From a checkpoint of a small transformer trained on Wikipedia: 8.55M parameters, capped logits.
Each number is 500 + 40 x the weight over the matrix's rms, rounded and kept within 0 to 999. Layers, rows and columns count from 0. Numbers have three digits each.

# up: layer 8 MLP up, 768x192, rms 0.152, rows 339-352, columns 96-191
# down: layer 8 MLP down (transposed), 768x192, rms 0.145, rows 339-352, columns 96-191
up339:482510469463506542482526564570481507526471500461445503504504541576489482419566530476475528488505497448513554445524460494470507465479463525485525438579476466482553532545504450512525460539488476523511486516535478509506471574526541494476514488507526470500496497421490475500568548542531512536
down339:478552547426513568565554437553546498515538457522476490540540469492489481440501503474515485545479456431540490507502449491453516457486449530529531507465476541509465551531510499496470496508524490511467517521516588553542478463561477530513479527532527528518477468535568491493519451470506496522
up340:477542528518493479444540507517512484464477539516481459508485464527421462479518593508516465533531483523484479520545478456507565574516480460480520495481501441516472470574471510506520483527556482523528574492449493494540473487510541500453441509587529444525515539472528465544462552556515495513
down340:567511524486489482472572509482545512501553501467506548539503544419539553529507494506527452607547620478504458464512524432502513526441525549499482458501528552476520541433373534502469528469433505549504522421520484499502554587531500547478477484456552526502502555595480517459441546515530520441
up341:499479509500523478519510537463507442524484557484480440468563486507501488478464574505473506466579478467500436371564414505456553548476467467482544543467599534548525507528531528493543435598452461422558555459520495460540499452489492508447459441504556499496510464483417489479393537529479515545
down341:503516509468569471581507516479427590404494534479425483491532633502540493561553495431503516477489509470475505524430514527455504534517479519450530523566465488502537504577468456483468588505474516494471516519404530484454473473521463452463476526529511445546580542478513523552497520478522548434
up342:560475480515427542441481498450490481579498515488536481548449497510535578477515501523540548520551452507505466436512467510488547474449468508504461461523517540459510499548531481469573427425533578473563506596528516481447483513428447495486452446528505337440482568517486567548481466510471523526
down342:473443458530442574502528444486554516506460452489514482514584513460529503482456471523498516432474494463514486512533489496536475488500471500533484494514454446478503539569504530426509518505464547518456495521551481509514447458507447532467480516482461434489471574434532477537595495487466493545
up343:476531491517479483504494502488494497515492512489524496501506506501507503487504513476532508482503525497500488506523475520489534508481482505504525503498491517489492482514513483506531498502500509506506487531512507496506492494514497508509501492510511471473512491484485516528528527486499507502
down343:516485487483495491477492509493505505479517494510491498502529509492508518498505509507501489512515495496498494494502486492491499512504497493497506505523529512515500500492523520500504500497507497498504482480503512501502479484487514498491504501504503498494480494517498472492499507506503511516
up344:491543443481555492486501515503524456507450541559532555534562445521484494489510535577465531489492564522514433492543478508430527437574439556509516492513534445480515481501500508565481471516549568455461467501485548520451490474524538548550527495595475506543526553467482592505521462486528523523
down344:574481477491495456513491471534533599433527499484370442457518517463458513443524531468466481449490491387525567485475471541481554473510552585573505472443512463559506547489538497436479503438504510475532506466544483458506527493529541421528540538515473516441516511482520518468467483498477469478
up345:455440497516473455521457531494541548510422486505491480528399523497512489446539492400464499485494524442497415444515514565546484555514512513497509476482433527517545439545485551571445457559522481515477470518482491458503452408532486511461465501493538470587535499417474508500507588519583581531
down345:576497525559481447487490472462486467534460523412520515409396463478498533449473510560563520530532461408526515528511453528396558476515484496497458452446440504498503523429518441462419495436482490534507555500536426554553565557501467499459443454498551519457546522499452493403505527452520483564
up346:556528500504489576487538526433503515523464460461510488514570494589456599493480472503484491525548508419547500558511521489557492487523458496468517520446479538510563518449524472504502452441485510390517515439489498459539456457470457452501539490478527383475479529419550504467457517472499456463
down346:548474500479578550487482480540441480470505546503542444530494529530443550534518453475539464474425542500465531454534590494514584569530547481426532488581403525491491479534520526576491522528552507468504519559530432555486539503549475484540484480468499520499569490595538488508518479547519467511
up347:586453504544550486530475557537411450587451560409466510525575488505496501537501544528552484463602545482498478541624477505439532472445464462459515477502491505454539545502520530506555494391528572498436431487428495522492437435562494502436517471480487458461465480540536612417469484460518529481
down347:539514508426424494574447516530470507526489530519424489545420601472558487488539432568497493523520480410437457578519557486547426612433432485461467522556574459539484515494442561546506515404508554484488536511510552548544487550492513521546581398438517557528509455437468546542495453458550470507
up348:502509482523507525534523514514476511518501541454500495495573408517512516517542522543524518502550480488544462513514492554366559472541455534504509519511538516480535483548508491523516439436442553474562470526494478477467489568487529502439542473499430495503454503504493494531524566496557484436
down348:519536480503558483560517464514483503499500494484461482486501517521455441472501485530463510559487517537503535501536440520512512490521450554502525522491582506504442472469551573523477543427506490447543457498466405478485431510482516543475503523465490509543438495551534466514475456569512475484
up349:533480549541477548535518545527563528564480484522513529574490466477511518598543515445510469488483485572511506506530433524548522444517477534464489481555426562368474486520477506470497501513512550433490495550511492515525564493504522582470450515547499513451485491461448521494496564482449485469
down349:466508501468526522543505549482561492538496477485463508456497558515450485523501441554534491548540500550455450453491497495545541556544453458590531563507521497466499454496481487484436464505510493575543552543475465440539473522502548570559501502517520557515464460564479441507512481463481520502
up350:438455482576481524482504540438510499475447469536514512529488519560497513545450537476533494480540516534513444540539400488517500487533430511498512488534508484507534478466455443458496527496498455481554416462477571516463549496502517459441530479500575415496506499453459499591558546434503499492
down350:534510500532460498425510468503485425542507511503393570469494552509534501407507529414516496475515480489538510480562511501474567516534374473502552558433579524415524439466429486546566532486511510398488517535505496479496396527452537513602523521512549482536579522507438455454539487496511445473
up351:520515469490422510507478528486457463460442452492495524503559435558538587480514454445461518524555498487457389465465515480479500517443499509542554425454481454478418567495535463498566553512512512514508520572470474460507559523515431480497500520548520504523507474437559461567529499570500470397
down351:539493477478562492515485489438576519460541509401513436476507582486432495475558551405541510516489525435451523450483452546556470490512480516467441472481470546462517497556443488542570513536475527434540487464479541499478498442448533483519521479465558562513484477527542485563519489459576392481
up352:481482479385375441539458549504518540455583519534441520427523615601482520471533527452496512443453466540530458553537569482535627525483443473478567622492450572453438467495464436517498498521485531500551420500430552508506533496455516531541469376503570475502522494511499515502573548522540489540
down352:452506609504581495450510509454430472440563461460461551502538414490526517501530466567485490528527562497469489508428516564553484523558455478529492503505473602483456483463461538525490538467487542532493458593415542554529465542478554564535560526517501477596530439449481529573497605494508474499